Weights of a small transformer language model: biases.
Each number is 128 + 24 x the weight over the matrix's rms, rounded and kept within 0 to 255. Layers, rows and columns count from 0. Numbers have three digits each.

# o: layer 8 attention output (transposed), 512x512, rms 0.0881, rows 45-97, columns 384-511
# v: layer 8 attention value, 512x512, rms 0.1, rows 46-97, columns 384-511
o45:102155201136133126098147175094090138092138156119129109121089159174098108175129142089143133122130144127163149138149108119166139104130153074142126191113090108143169137136156144138092124145096098125140157132132057076140091167092118112135132107118114178155104139101120155151052071163137088142143164120134138121118114189095168113075147132092118153127093137131141136114091097206136151102163
v46:163144106142085091072187111134135112146181142118134149139093118119154087079092107160165137139104097177093108151183140164107096119153150176138187102149117156183155156130104204136099087116095142142085126131116132108124107193127108134043189092102091153168134147153133095104134113119156080051139142134124146146109136129106145145162106191171118102130117117144140147122161086093167107126168
o46:153169084057116109090166116114131075120124145110102158105110172165134109098114148128154128150109154087155125165114105110112094141105125079084124119110091123117125095094151165136151147084073125127158095147104125122071117102147136106139154116161088124157172095194164082094140084145141107150167140148095140170111063123178105120134114089097117171114150124148122095155135126099191135133142
v47:081131111099115108173072115119135129113142129088142070068143149107116133154089154142134126161082119136162118124133138163156182164093136139116106102117106142166102060140137121131081087114119114106134125126144135157144099153099115114116108118126123110148165126143129102126106117135114128097174122145132147151122130188116103094161104099137106103093154128133110133100153090149181124150165
o47:113103157095163139114104169177145164143135112100105191146134133102137157128134148161146071165116195138160190134126081076115127125137048126142107113096136134105113111124114124083105130117134143090144130131158129143118145160183136102079112094104117179181152134088141107118062112162095109194141159128130181118151079129136101106140146175124170120155124090181079108099078122142127077156145
v48:116082130075123114083116118126085134127185147093176094159158110105093100120096140139098156100078167152148137169058136163113185152144123158139133038097092136096100166113127135122130149118156129094130090169117158155109184210128109154144115150092164136177130139106120113143150128130112126124165099147133095109036180098136125141121142148160107104157160128112117168132135154171046148141135
o48:123150121185116160110130124150169086142136168189080141147104118141166118104156149096117096169098147174127158117121125130098104127098176095115131148152116138140146102146139129143151086100149103099104079104073097128144124183143143107094090154199096115123153136094034161122129187199127121092164088117162088105097088094095100136118126086112159199134188086105106121136162163158103125132149
v49:186120137100125133169078118132167136104191063134173100143091093122099188120107124123134150157127111148199113119153154116118083149141123185161108127106119160124105153133150135112077149151090125140120130141153101215085130127094153169093137130163079157109160101186086149101124138092121123099144090118084129122118134136131136080092111072157152116155129141109145171142138166139169119104089
o49:116115096040126118118147109146135094118099117113126146119129173128113126134148124098168119161150182102161100126144112073131122160113125149117092125166162135145128105122158164166128177104127066138157088126123104129097096103133137151145138171071135114139144132181089158093173101153132144130140121156116152067138111111134134116127097144123115102131135135125071164108064146083160119071180
v50:113114138143205145085193104111135113107138135129127144129151116135067142125152110168112113076159099105147106162123088072132093117143048145123100113146151121120117104155109170122127114136116163166082141121149151099130110061156112145170155105162146072130109110142122159190114107113120141127089129110090108128112180105113154145073111116155140168106156097102142144141124166145137160243076
o50:140100098100159148093150148121110111082120109102114085144118160164097172134143174109119144099059149156140155171116125126158105103122096145143184114142133135090134180141161105130132144152113074099146171144116139125113148109152145119085063137129150097153090153107122145156086093088138092164140134160083126164146130080166132177120104086150122124134122148126108136113138138229125124174160
v51:099126174115105143077107133098114153051147186158074125120123145093117159133129106094131110119126140088146098112103108112176153176103055142149130201117172127187114156122173095126198147141139120156040136100113118144121095134135162147108154163154082125157111165144118140125109127142116083124104108113104143077165111154063145094127181166080125110137143122136127095133044155083150115102122
o51:146151117075131167127092135134132109162132188112126104120180124106123171143083099143140112156134155184206124165132162118118108129189149092124082173161078125162174118122107150111087091113127101146148148116129109146098124081081158120117197148141162112155176098155127152109133140108162121120086143140146112095146132162134090145119121129120118135161110149097157123098128120030135172091081
v52:087069103101144109208159214101113158164134108138128142103074112122116149142120079142147158209124164149174116142102133127129084159113121142102077133114140079119141111091106111129174126140085028105128158101147111123113178100147150146145105048117108143148125158129150088144153099125136149124140101122120099116190193081126165111160095176122118155158129143128155177167119166151175166118167
o52:151130162114134108133091117119154130102175149119117075156106113133084123165081109102137123107133115103156106168140144155132071137142087149143138101121120128162123158167149127079170143154106105136124136125124099062113121108114170068096105121166168162129120079106120110144117132149116125145111099119104130122071145139146128198148157144144098114115156094160045183160096115123190086134114
v53:094093111107137085120122118107100116103158128149172183132148174083155137141135106122159117095118149177116102104150173114096128112080117157077091156116113094098172137131101158097080092106117151141118162138083116146124119125170124170066128132178157128132143150118082053119144113063108120150148148102106031142154155162157151121151130156145139153158176086113103089057163125125134057158096
o53:113150122107168073116101106073143113173117076162111151115088080115080129191120140127108118162115200057127113128132134128088114203190154077129124133140072142118094100127178118108150148113112107099115117148123142151130134159138102130141142140141169169153144128141119072139083173098134096161084120126165146109165134082122096135122156120148173145107166125130141079112155142111104112121135
v54:126182165088180094106146115150087083166158153142132082103108123121097086182139085160147079120182157130156137091083152177181090163143117142108125122116168141116158161102061141117137146075182070122116130140109178123193148170114205146053106093165101189167143117140115139138168165146104111148142135077128149177121105155133170129155148163142096166097155123145078135156080082113122150133083
o54:094153130104108140141145123150074135139098187122100172180156073111089140195177133160075086120124156168140112129139166158191119128150184090080110105113152115156156113062155062088168093105118121129170170159092082068176081142091142161131095135129109107110137130210123142113080130069098121149134172105124168182139136139118088129098116163176138088140118095136105170118174137120126141094131
v55:116177169095129122161142103161172125148200088088134114130109169122133113135170108143163133145180156153113075093158083115094144084160126164149138122100111099150093138130142066119120081086094144139132138186064120163114128187118129163122200121154114145124090136070144141160133115147109059118130167123130138126147113148124122128171173120155170141141139105128132131128134132137095066133120
o55:127118155082144112145119143092140082131084154122115132106121151151114134170124124096152098155116158192146136111104143074111123131107137126128165094141161120099163152121188118150151151107103110143145135114129095134076091086120090141128203164141108100129082150119146150079098187140134098131108137092142163086135103131153168133105185102161127109087125106124119114170115097113144065148122
v56:101130120110136096134128151123152126133084061133167088177146134147142128175127114123107121114033095159109153126115173113137123158127118073136124122184117150133092162113153137129119117133125106183126158214086167063178107160073137144125072126129133141121113173201165129139152116138124125084118140143095135153150119136131117178089118156134169110170108115137147114145137097163145061154124
o56:153087090119124136126100107088134102110090177089078104141148106115091165114103124113148130117116121169149112098136194098088100165086095118102097102099138103069191109131131104079162134172182141095122183180086124134147174142179122105151079112134159147160131118124174114166084182110081171067117079091146085144157139157166131102173173121118124099110074077102170110116142079117191119159122
v57:129154046143083146129130107148142179132124116095098091139130140097130142129134113171104121133109137154167088162130179118125118107105100141147110149093138091130110137141097172179146163136155157098166120098139114146154126081194125127117114150193150108110167156122166124127116122123128088113102126098095128139172154121076113081075163132143100118159098128097038136095139113168115095125149
o57:158157122091147115140114144104154175097113163120144119134147111154099172118148143122089179086152161054125121153163152148176106091126134133159135094163160119175174073112141194092140152141144104104107135107095126175114170143086128119086142148112114153118120125118153116147170107151130132123170129108132177113164164130087129079078174124137154161130063097104151179147124085105118112128164
v58:147114062136101109144118146130079160091097130141122097155141125106125100104110082131118145118106118096099127145120145099127156120108161106115127095174195162162176142126115131169091117154095119092043128085147143121162118138116121061113170121172152132099122115144126142129068136169139172136168116118085121075101133173075119121164158141125117174114142101129106129106111079077075149115121
o58:168107161130105114131093179154106165115128111106139119103118148102122076138110104186141106117164079096117136125139179178155089172107143173067138157167114098159134127119100112123146105191092112128091068153105143174108095130111128114119123162138118177167097139122085132143167107149141111160148108142103134056158108161097117088057047078106084107144106146129122115132133092129107120117122
v59:100117155148094122166090144096091181093113174139162105120138121131181101103134138165103119116071129156132127107126143169170071142123100131150069154127185107155096107154153151140157139099123136090119129074094115104145140123124149107087185135142128093148087162096137071115101139179119121108116121118139144118137116161161156099133136156134127119138114118105116085171134131073121170126153
o59:150114151116109110123135135146120132161131114157149105112123151124147152144135110100150116171134086106143127085086213122175165156146125154111135109163110088096105132123170108130125126140204144137160107110213165076157153127100158163143143135135126165104109138080130129137159150144128150171109150190116088124153152095119096115121120105153150142164122116151120140111100105135157171123156
v60:096161122142075164103143149101127184126121108132141118119116102109141152107119161142077116148137141167098126128177108159126161141146188077106109071121070111138108123105107100135112128137080175140104112104167136115118145095116119141139112179131124153165123103133121129165144123127104136151126141164123167110105103129141067114101082137113086118123122141137094138148106141209161092121151
o60:128133126110137159137131115107108153116094158095135126098117089099178117086149102119179110080128129075129138122143129132132192144171124122080118129151102111090101119116142186140145134133158085162158139161131087169151124095121125114150170164198155076119133133131124170146160078183115120135141143133095154137161115083161128120103131123184085136145113165149129108128150113141080133083111
v61:157156102137160160115128146132086128072143112151120171133105110167123104121090130210128123132140141115088147161125109113128137104128115114103116180110132155156129116148045160153098139167112077129135092137154104136106107072137158093137125169154123111123130171147116127099113077110101116148148138120111180135094138124145123087118120145160144162116147182121152129118112140123108124121154
o61:145132120162106127145173142109154147132096219118132083082139102159108117124168103198146127149157100137105095136094089128112053096121119143106109138151108088069128121111105110128116185096090128149145122088138125133151082117149098143130112108141119151103159140151122140162155127134129111132169137159154133151155153137085128054148118106096141089126156136132149138145132121119135123106128
v62:123137098116101135127117094160131143096172140090138124123116116108140135108110165175126172127110102104130148099123180104129133080079086104104116067128095106118068171151116164129131128092142134143122157076113121093153184113087123086108119145180162149110110128111112157133151120100157084099070160136125181182143080137123156106123066104160106110178070123116175102152100088151152157142142
o62:133127074114111129139133119087152148137100109108103128139135136151159156089159135156121132069118128101120136123136109178104173154161104138152127111194186081123096109159106136116145089063120168174103140117098165140123193087147142161080125135157159164097116121077125128124159127097118116112196113072144125149172158202143112195151128153136115120137077114111179187144161062156147125127108
v63:121117095110133166108107124128105140125145143134081134128141126089168146064124066112110130118120147082107082193097157137136079133140142128140097121106088107100200145156144138134091136138129168149161176134161166135157116163138107132164159069130101162148120117096138184111132123148131194143077138089167142172167186106080086170132117113160149065133167149129149156129118169177094121119107
o63:075160186128142178118108133088115121153144129084125140190129159140102071102131049092090139097104178111129096125139141164124113106048133145103134151100085099108151074187116113081176093161099122154137133129123126137146118138150138169133117154124108108115164142124100110154093125168166139102101101127151110142174100151122109157103140131125133120127098166104102078131151110126147130113140
v64:174139084096139125131148133097144172115128119106151133137160135137165132174104100126150124115190128097176102145158144100087106038098170122131143164149154130071164105165167141142082140122094088118131104079139089135141150144117130094179094140137094086139125170115123136130137126100034113121130116148100146104161139148093119178146177165139131163143103170142090150113122139154060150109132
o64:157104174114111156154149155102130165132132132179110131107110124099104189117140118134125129147169183095155150120179158141089058110106118082166150145118139120119141138112126115052092115169139134070124152111133093132138106126140090134163128151139114156113155131164130084158094094134122153145068106142160147169145127106179117055106188138147176119125091112123136126160137076168085057150120
v65:093142123113123065186089136102129096131108144116123073132102113135144131100162065140149138124138117120090147116139074137145107145194143138097132159145162141110197169168189108129066127151104106148132179156157126117090110110144088135146112167104100095102107132148105129144172056099137120196093109098120135087101117110094139107119154090191115119160093146049067094123131139161134137157114
o65:169125157102207144128129143117132148105103116110138154129138134156131075064163162105135121095117073101172113133136119154177104082157160161133121164140121129096135114115131105104121125107166144101181148132133086077109186137153167143175093128128170137112168177087127158144166172157128120138153126122149123132110129127156146081069116144104114049108161159076125155159145125080176127115123
v66:134112120145152093130109107156112124110099146130104146102115115096156110127148149116180152125089191118133171122118163098145092030123124134143126118127136105167113146128114136132193175126113134098124122124153136075094157126151160150138182153146107153121104129133116121144146138113094141158131162150180110126119117148134088133157099157158102165101113148135197129121163123162141112121122
o66:136124086123128143136111133122111116129119112116126137187112063082120122172146174091075126101106145137117102085113177160156066094133094161182175086120142146148092094176141128107117165136138097136122118113162149095131152163145142107123156138156090152172137096135111092091087111120108127118148127158167161122137191141125105136098154165140148101109139110103111062119125143187108096066099
v67:095134198116083124060167085101177123126149115108162094119158180091149136138200117149124114117168116156126105133154070162114103153144094103110122076149165126125092138125133059147124106112121125104112143097145136140123167128097149119189130097125157061112117121138136164141163099134102119093094137135106117070088149142124144099167074132172166164125141105096136080161095108115082133134138
o67:132118172141142158103159131092105127113073103099097137151167128125097111057104140124123136108184101168081133146152151109110150121149155125107125119060100134127149079084150114112107134143126107142135134151151112139122184180109127098153079145151102062122121148140146177082144095115173091172093137192118104108094168104142133121104126063204109154143170105209102119127090086099115149104108
v68:143156117168128178098165134149145194102113100165177101142102109127172144120082127153190114140142109129166161101130092205116128102153166183117119099137123120118105123154193175075179082174141095123162154098126100118084170136158156090143122190136109116164108187101159086134132117120108132218162101122176112159153124147160114120078149156122127120141095074160085070171113185144121129176155
o68:134067105146126132071113148062143184122179162157143144108127175143099154092183140164142145111120115157102163112143081147136114145061175122132138128098154163122083099135110211166136106117161113149125086168112158117161074112134125114122149105122151171077084098153213101137148105142112125156071154086101108087180140112116131101111122095145145148134173115120141149096146104110072130106153
v69:120114154116135092140124170101130126083116122130143152090123102167132103193132131096111107112156146131114186115057100112149127123142127150088160080118139152132158143170119158104119089152099157082134070109047154151130127146120097132151124133080148104134149115144175162135129148159129152111140098100142184124192110124142162101123172089111150165113149138102098159136105157115111145158134
o69:114109147141117151096139115130118154109091142140111156125097138117171158180161120097124112138105166137127145128107103090160162095170086100170097111128138111121115161162133139138158144133164126091112142102154115130095142095097101106123128136109146087131142112135165119132133106167133087199120114139137160112114130202116131141181059106142116150137059151162094132133122151163134107160095
v70:168132105174106121150157166135151124105114139126116156127144168099102147130144149108153160089141117131089102101096110201081155145113165148136120078135169097144183104143162067161134141141123151141151154157149140107155134153094162134175144122107098122090105121116067119155141083095107154145060133123121147149107123127058145133163114162140119113153138120155122106142106162086151100132113
o70:124129084115115122140116139121111116079148100135151146126148163096155173108132096130098063103102156144138159092130101111158121098092099106132126079156128111164136144114160120149129140127164137138135110140174122158157145164115159136205100102143103130091180151093082085120128103108137108088144125137108128155078166123085169102157136152199101136131141196158125147131127098112113121123133
v71:119134126128105146104122164123115118069103100143099081106112112122140100150147179148145148138108098170177146117143070145118175088119112110160115128143170171155112176127144132107133097116127082072095119106077104111150108118118154158119089173134137104151127152130165085143130109176094152147121136074160088150106147152075138125131171177183143133105111157127185132098078098129120180160113
o71:108040122118114081101142148144114119110105098134158117128109119054101143172151115112156159109084113159144115175133110177154075139138165147108154166177153170088038184127131138107153137148087098134136191110122167073098095110156154143138067068148106119074176172122092146103113181106109109064119117166205097129122127168122137162131089104148109146128154116137127106158156109113099148150087
v72:108188123082076145122168173104124131140139105102124135175095150141168116149155170199105082171171121191124142112164181120144107104140111166199139107107176091145109137119167132164139157131106144104121143124144144119129123135148111046141137155114122082170164149112115107119117130134154148137147145151137152131145133112146141078189140094160144129147130109176141174111116130124166137189059
o72:096153157113174136070165078138103157145132129138079090154187119123164122140053141182204173123137119185136196119183126140140110128103141103141113086112134107125141142162085104099126129104095139148108141176130085120161177138163130128172165108110157118146200190160145161154182090111131094178128093130155136144118134102110114128109126114170148109131100149110077103106103145138121118086147
v73:143094126147148136099158096112154160164152115117108132123130167103104158096074120098121215077158207127121080072102133158127168114148085120164169117150156167131158121141084144174131140088104111170088100141146128081152136125133172143177187188154133096130088122150156159096113135143123109189162065104173099111126160125080109170117068101140134100132127090130135079132116080124135112169092
o73:094174153140138124161157113125161086128131162130139152128133094117164188165156147143136054129112124151105099120162133125119156145201142140121118117158183108086110085072138088077152132148095081159151142182111141147123179113132157090106166093084074148201139156077215112192113148144107115132127145090131095112123150135188140163109096114118133100163139106165114105085118149185047143135139
v74:133178128142093111126133119134135072133131114123143124110217157140149134121084167126138150110101112083151134130109114108152120167111086125114100148193159174143164062106112108088144116112156090183109111130185125216115134128107112123135156100188102185081088133117126069170115158150195072135107145115118169108135109130084137115179098142062123133120113140147080181095181108158152147174158
o74:138098134108138153123136157157103099138110156146138111149107140109159096171149090153159174137194114135090106153129120113171105121113129101096076098146104134161170121122070140093137148121114107116136154176150148146137178108076113128072139129150184143150090118095124103104093183102103136170185126138148158140135120086146127090155129174149085085195144175112135163154141101111133101200112
v75:164084133096097152144130085140120123141134156156091114128039122145153130116131098108139084102121082125151146167099117185170162136174120180083104105125135152195142116145105162157130164119178117137125129073137117140123131136119135124076149185118146093118122174154145077126111126116117097124161163106148114152149154124164140113132130100112105097177164085131147132137099173146144122164143
o75:175151122121125113142130129165118105145141159086180183035174177129157126130107160170138102151141106149167138169090174131054116193125100178127128095052073147109120129138155124175107118157137113174148105136141111115126136133116116110093164108131122131163091068083123099060084116165177112118156095107150091105118127101149135101131118105143139110076176159098150157125130129144168123080129
v76:134126113125152123089110177124146105089121132150156142114147112190124130127139080139134138124123169128164092146138170090132159117149126137106163141103091150092147121132091126072110076148156134142094163071140136146096153158171159122168087176132099072121123136136123171139127094169097149152124142147116071103122153140142124072136115105181093136160133156133134152157103131102059131081200
o76:115083096161147135144114097165149105109105115153137117163090173141170133130125114100163131148107132166110154102063137130092101107115111116123105153125132101127144118121155133128135162172058101108084104087136091135095123106128164104125104142165128137081078146118093129090159142128178137131150122113103137130145172163102145174151149152128157106142052125111105121101115155184128098125121
v77:170161115142148109160141144125118162160122113137142120108180154125144163137186106114097108174101172166087157115119181098133108072125191122118130127083138166073099071160101121195139140126163095162099141113092135141125106178128162151152151139103124106147147156140145121107154113128098197162136098114150116092121114126144075139171180157069062134104110161160130148162114132089096107135133
o77:157144120150122086126121123142131101125197124112117108159128126150130122204132138125140133132118115126111149102143125079145114084054113146119116134163131158109116115155169156135087143150139064156098120132107148106112158103126177177144127102152060084082095129083116103142116185132152142126118183085184125145148103132107135128161090116151140142126112151152116118134171164066115079099109
v78:075159141148136148154109146140156092158162133172161099141171067176174125120091118172122148148156117149070134136149136169140104174100167138116141126104205141156108171113064165153177148093100073145150123137117128125150104158113101152143118162102135111151140104125133154124075140136145119137109170153168091095110154167112128126113091097156120157098134126155157137126120094100096133143153
o78:101143122095100084119150142132080116157135128100092115128095139109161130096121134147141145157153099137079143133134084135119108193142104137099121140118114080103135094073099121106130138140143085156079116146100081139139144106111130086101107124171119113146121149140139110118120102136133117081154108132181128129099174066081144128201153106121152131149157122109112123112149134078154104129157
v79:128087158081110126151127150140120138146166097148114113119094124146120112088142128131147135133152099071122127075100097131124078132158122119113167159102159197112113130105152145163104114138080129166161107120176157124067088077144073143113147144132118168149096075109131108154146195065129091121164156139080098111146168120155142116086157158118147151242163102100111177119137138189122108152130
o79:127106159112133129107121165155128104142094104156079163162165125171151104100084148126141157117185138153118083136139092126144154152132118131152153090124126138138129129129128090080081158163133109113082161128156119097135137154125067092107188116116136116110111127109186119115086102150158161120117107092162088178080092043123161101122110109158144157162097085088095183118102137159119099115090
v80:163102117148110146120120099081122119110077152093176093153081111114142094100119156115076099157158158125116103133115159095110070162116126191141131112107121106116129150124105163042134119120105151164161117129124126079115132125128099193103140140077094116151104129108112159181105112158135103209084117158077103107086128151168136143205124123040154127118123145109132120097107110162107134125134
o80:162174125135076135131124175204139164069148153114117153103145125091092116124135096088104094112162130091136121124084134131091132140113133095132142132138079140129167139087144125109123137164105099094082122090144092139124089149110131153132079140128170103083083138132120138163139137133168150097113141153149126118062156166159141143074111160124139086122147123149132168107132157134128146063088
v81:105099136110135128147111175108140132138141134139139124174091101082171123103130114059099106094155145091144129128128136122116164150113100088149208126167133150123109137121144075153145136125137102127137168104126165131103116108114161089116123153141146187135155086110169131130132128157161055151132129146136109106128111155089150160135181084074141115108149093177112089110210157121131185159155
o81:117110083123121142145142165120127115128103114101155174053100136141097171097107126146111112079142125115132126087116142139149081127107153146165163145093146105115106164133107157101131097150097127145134136113143130142112157112125192105139114104117183112145119142153160127186117112121101116123112162060131114165147128122128144159119157176143147131112179102118149211139137141113135122124083
v82:138123134177177087139120147096161063163143082067085126147139144103163099112119113124141125101131151101139192168155149160159155145138140129078140125106116163101175129122087116106095119108143172122133147074116129069084189102086111100123136201123107130152164143144128160164170124101176127152142109145160129141165091113133108087191163097162165119081149138165138113123096121191085133144083
o82:130094152115095182133156063102106113139137129129130114091148105113144052084169068179123148122163121143155080114148134147130158133131157089132111133071087133146116170124124136102088128081161129087177132139135116103130099162138085133171128091120086142102131160181129141142084143131168114116159113080150142124141091103142119130124141139134133109128112131132111087125100127167103150184110
v83:066177132075153036150119137136161134133130133102118088093112102150138119132171089131120127132133180134221079159088142159135109135140105110148137131103169155129142146145084199142131123121165172232169116139130098123123124157176119132117181127104120119131131078138117134139159161159121100056124148117171118132154107154105131127138132136114106153092131146131133110109188150119111124151148
o83:113125090151151089197093087142132134127137133119135162125126096152200129164152138157143133152125090082130127127109138083099105147114101143120144162102174101081083136149135122093092115148126148127112109077150096055139148141115103123026161147143102138128155148092089200141111163112173149093052162194099143145107105097165150144166163080098176124141134091131142144103134151085125162149091
v84:157145135135128081150129100148137103088153167120120140141142126125145106144145110152162163147148125098109181168135137115137071107167057102096102140175133105139089149136117158114129180183114141078118163151115138139079128188148108136063132163096083096127121141122172120127099144141117172049115142100141166096142143153129162077126161176108138141095118168128094123110094116128191158099179
o84:169071125110096090128130167117142122082148128079147080143091145116123087118087151112170150148101161109102140190125157086117180146073127123090148127122103097135118170135132138064116098094100146127099123139123184118102131148114137080092129151115176132088152148128126161160133149134141139128135121123124161088125119172164169120118147127147123168174131101143125119158193088096127153125124
v85:130155101112153116145144131114104097136092135128143134115144088116155125109215114113094146130119118100135143121121095112145104105164099053152132154091088135143187087106131116094105153102164159108144163162117121103108172095161139125114108142093154121109154138129135151128134153160142109120120160137186140106170119152126085093145095073129136184130116082070129145165126151130107138105104
o85:074095117141123132126151089087138131147139087150091078091115099082125127168106143110140160133146049133107093152155087149135096077154074099122164126150203127136132164120138132106108112121146133083184161162147133130158140112154109120129124168198126142117145148088110155110142186162111140181159117092171070142131137135080152118094117127176129110150111154132186131157104145145093147113164
v86:131100127129106117139132094100139106114161120134107139158156141125100108128088090123154144114175154142144092148079138115120135149127147168152151109109133106119084134156100153205133112121143141134111156133095129107112182121174133122116142116169133100087115159106109151142121127139128049133134114121121124096133104132144126153118144144127152151137108140153164120177141108140135092125102
o86:136118085118161118144137162154115085124114120105132084108133083091112202148100170123122106094142153167114143144126121107125066114168142139130157138115169108121163118114057123113125175106087152127144152089121117130138144103143184171111123186083149120127131150072158085124153108149114174149125114140099084126106083125131166145110155103142126085101124114137156123132124145093105127132123
v87:127117186118110138124083147142103166134130120162066172131134122133107147136140104134179112143093122097086186110091098125144077172129104146122148134153156108098073143139133084151147163107101156164156152154118095161122119124090079199114146155086170118139171146153107141122146133156097115132132166137153087087123107163117144083140121027163118171172112129105168080132191167112131135134099
o87:104160135129152154145113142116126052152164163126130130102138121138087147158168140097158118109115179147123114120148130100097194121077156156117128142131163192158058109129151141104100171155117131143117146138116153085133123132109110067118119191143157137141122087183155129119135118074134122104143129153149099156142150121115101098118171140118125109119042149129104111118144102117135135132141
v88:121152132183202116132152125101138140167124100168082113125099151069167093130110127123131141118139118066114135097171159073134124117122082156152113116116078088138129113099130146117116149153109094120121196164074084124117122127097137150085134139122106152084142088137104107118142139143092142080155137139144177083181123081104152110100103099088169101082126092117157123121126126139117145141128
o88:115095173143140125118131130093111091125139123163112134125096090077109086133138122117097118156105168149111087146154137094156133122171088105123072109147121075124175140130127140127140136192149161130154127137132120149212139135168112123128140131112119085109150137082123106092130153151125143117130105094083149132133131149071125121164116131137192158106178150134151127109110081078151120129124
v89:150138104111165156091094101109131118087108195076129150136149164125113123132109136152166117120101144140154150148158111140123100068114137141127135131127146119114118182136159131118115115136145121145119111103114160146103115163132144066121085189147112120163142098138109200140122119112110110135104142157106133139149166127168115154141138086137072137146099084108147159105080116152120102145108
o89:141098143160116190090127065149184131133123146172107100172123144119132104138169156133158074123122129144158090174101126129093102136180164124112122123153162122137125117174127085083096102125149161109170153123124090122146148065144072139121136080153100118171069099177137179138104064145104133103183129099149116164111126111195129115143112095149124128147152123094155155155117098129119174053113
v90:100117113107104183104145112115166083101129138160129174199072165073176121158166149141094139121101112128123098098085216106160125147100134153133089123082154156092102113152141142121142159113136206131149113118100132151176133073131111132143151132092070148133109099208109144142160165150088114095118124138174143106101141089104179137130155104104151129142125098171118122176144105119099114153118
o90:103126045151172093088121146123134129091105105096085126142187108176218090047166099109125142129186073143109127132098179130148193167085160121084098161122181114140082119165086148098111150113122148132124131176169124158135111083148171111173202135118079107134147141144117102132155105139074091070085131105116112119138101136151130143125131145138225149152124137117175127096147105175155140089135
v91:151173092118121131086116158137136105090154095143128150114095104125102137120152075135162154098115093134147129102088114112147125112109123104144181114094161150130084143148152119086147117109119130164098142114125101191134146176143180128178114198155131100129131153135119197129096176178108141159141151163150119150152099098062111102083136135086082125162076125129198139048095145073180164147145
o91:170113160116078141093096113125086169142140119194130136136188151147117145173162106123106168115104144161179169131112178145136126169126145126114179147127149096147095128107131172132165118158112163133110119117072175094073141125130149156095148147129134120083117157102141141145152117183072146131143072108121130129120101160163076169108148144171132107119156082108145084166137129092150156147159
v92:114118124150111086093081115099083203124096130121128087105127136109102143094115171137143085120073124123125120077127102144134155160138131134143110132091120134125130143163090129126122124201089169166099144127126153126126117164130157090104121151146176115162147102152107113165054142137132132146164162144148152122109147123080131140157134137134115106147106144144123130124117117110065155119139
o92:093086121142122130085186154084103138148178158162142107129138090098165117108174123118120118183139122158141138076118113164107163133174166074151121138166103233161194090160131120142113103166088148080114117189086052092146156143161150128129097095159120125119121110044099124124170096106134132085144151141185127072098111125117159117079148160087081149160134153135150165110127120065092149131130
v93:074117124133127121134147094107095116166089207159196144154160117149123131144095120106132111148160123126119164105142109132139143129126144172098119142113157106143174171091128101144105122113130111159103085139113118095121122120134127149111163156129108091153118169172083130107119150174082103110210184093130143158092146103116091131075137102139152132111122132107208148139155192181127118158148
o93:128136153133179110140149141094131093172159107087094140139161075174132104077197124129146173144143136161136159097117162096100171111189160107132124119116158153078064169132140109139118162103127157125152090070116087128156102137156119119138131098111127146129094127137119130161106185125105106143125130148112097166129134164124141154112152165153157120138092102117085065123120167159119116062183
v94:111126114120185122130132155106106096104106056150105102063099141114140112162088095111164108118196108141174153108141102118083096101150154120133106113130114151128147094123115120115125113082144132152109107151115120135144153108034132147165143103142081111102137139141125113146129117101151167139129127159121141113164102076114080162150082138135130117136165136110081154101100119079141141091127
o94:121122154109129146164160140146177073144118133144112143132143098037150131143122169137083101166163136058112167111221132113142052129127153126170159141123149172119148106139094160141134111110122134164070111125095162126117094128080086118106153166104124114081132167144083169145133126095119099092063130132123135141118151146110092106137090165081126093096160170091134118121098130147161077137166
v95:099146131143122113194109113100132093134097131137114152054116102122155109124142142120164140085146119141158117156143104106079097099115126145137119111085117135189110108104126154103140110155164129166161155119154155145097148210108122135090127124134098119111104165145125154160145125109117117163081157175110155121112134135129080131129143169185109110136148134162081129125206194156169136102154
o95:103106128125170157054134154203154124171066098122157144135083118141123062117120120103165158113090162159082131125089187141137106148208137148145163144091127138075146097140084144130118130086168092109127121163134143147157116164096102084115133134150108122086147103106096127147081110091117094122168193153092149158151180143155115128177127106135132123137143162140128118108129140112102082112097
v96:129082101117137087102079113103107143099080165142173159131118150112148143162079152097133146161130174182160152073141127104117183156123115152120157131127099094137135126075146108103115161120177190135102079096142107131140117131157104148146190060114083126105106171079112116113089149163130054090067067147114128097106133119138138077128104112091089120145154102120118150137138100185068151155123
o96:166173093153102126130161085171113141181142132172147108130195126123137088101087114159121126174164084124159096134088150133136105171166143090102124080183097119136125082125155082099113123175169084120079112132135176188126109145099126129147180200109130122087110128106089108147043131157147120175076148148149102092094137101101147166109114130120140142161158097091176062060150105095118108137137
v97:131122109108105145153098125133146116116144153155174119116121135172109126136076109126152124126114153141127094156136132170101167160162132148133134135078104150151106150164173143101118106120114074100111104120098116167165095104093141159160149131081174091141116124101128119106152134098147135133110150126147112136111079177103072094166136107098172128126122090123147130152062157144086113151163
o97:130164126137089116141118128146094142098172152138149114085127197139184115144105122111125111112154153136148124136055115098131175109133146163150117101175111116108136129127134109154174096140136145139080114131126117110115141086144162169130126096097174117130184131124097135151149135181192134096064135133140143108139134097151139097190147147120085118099103124128147136130132131110180133115110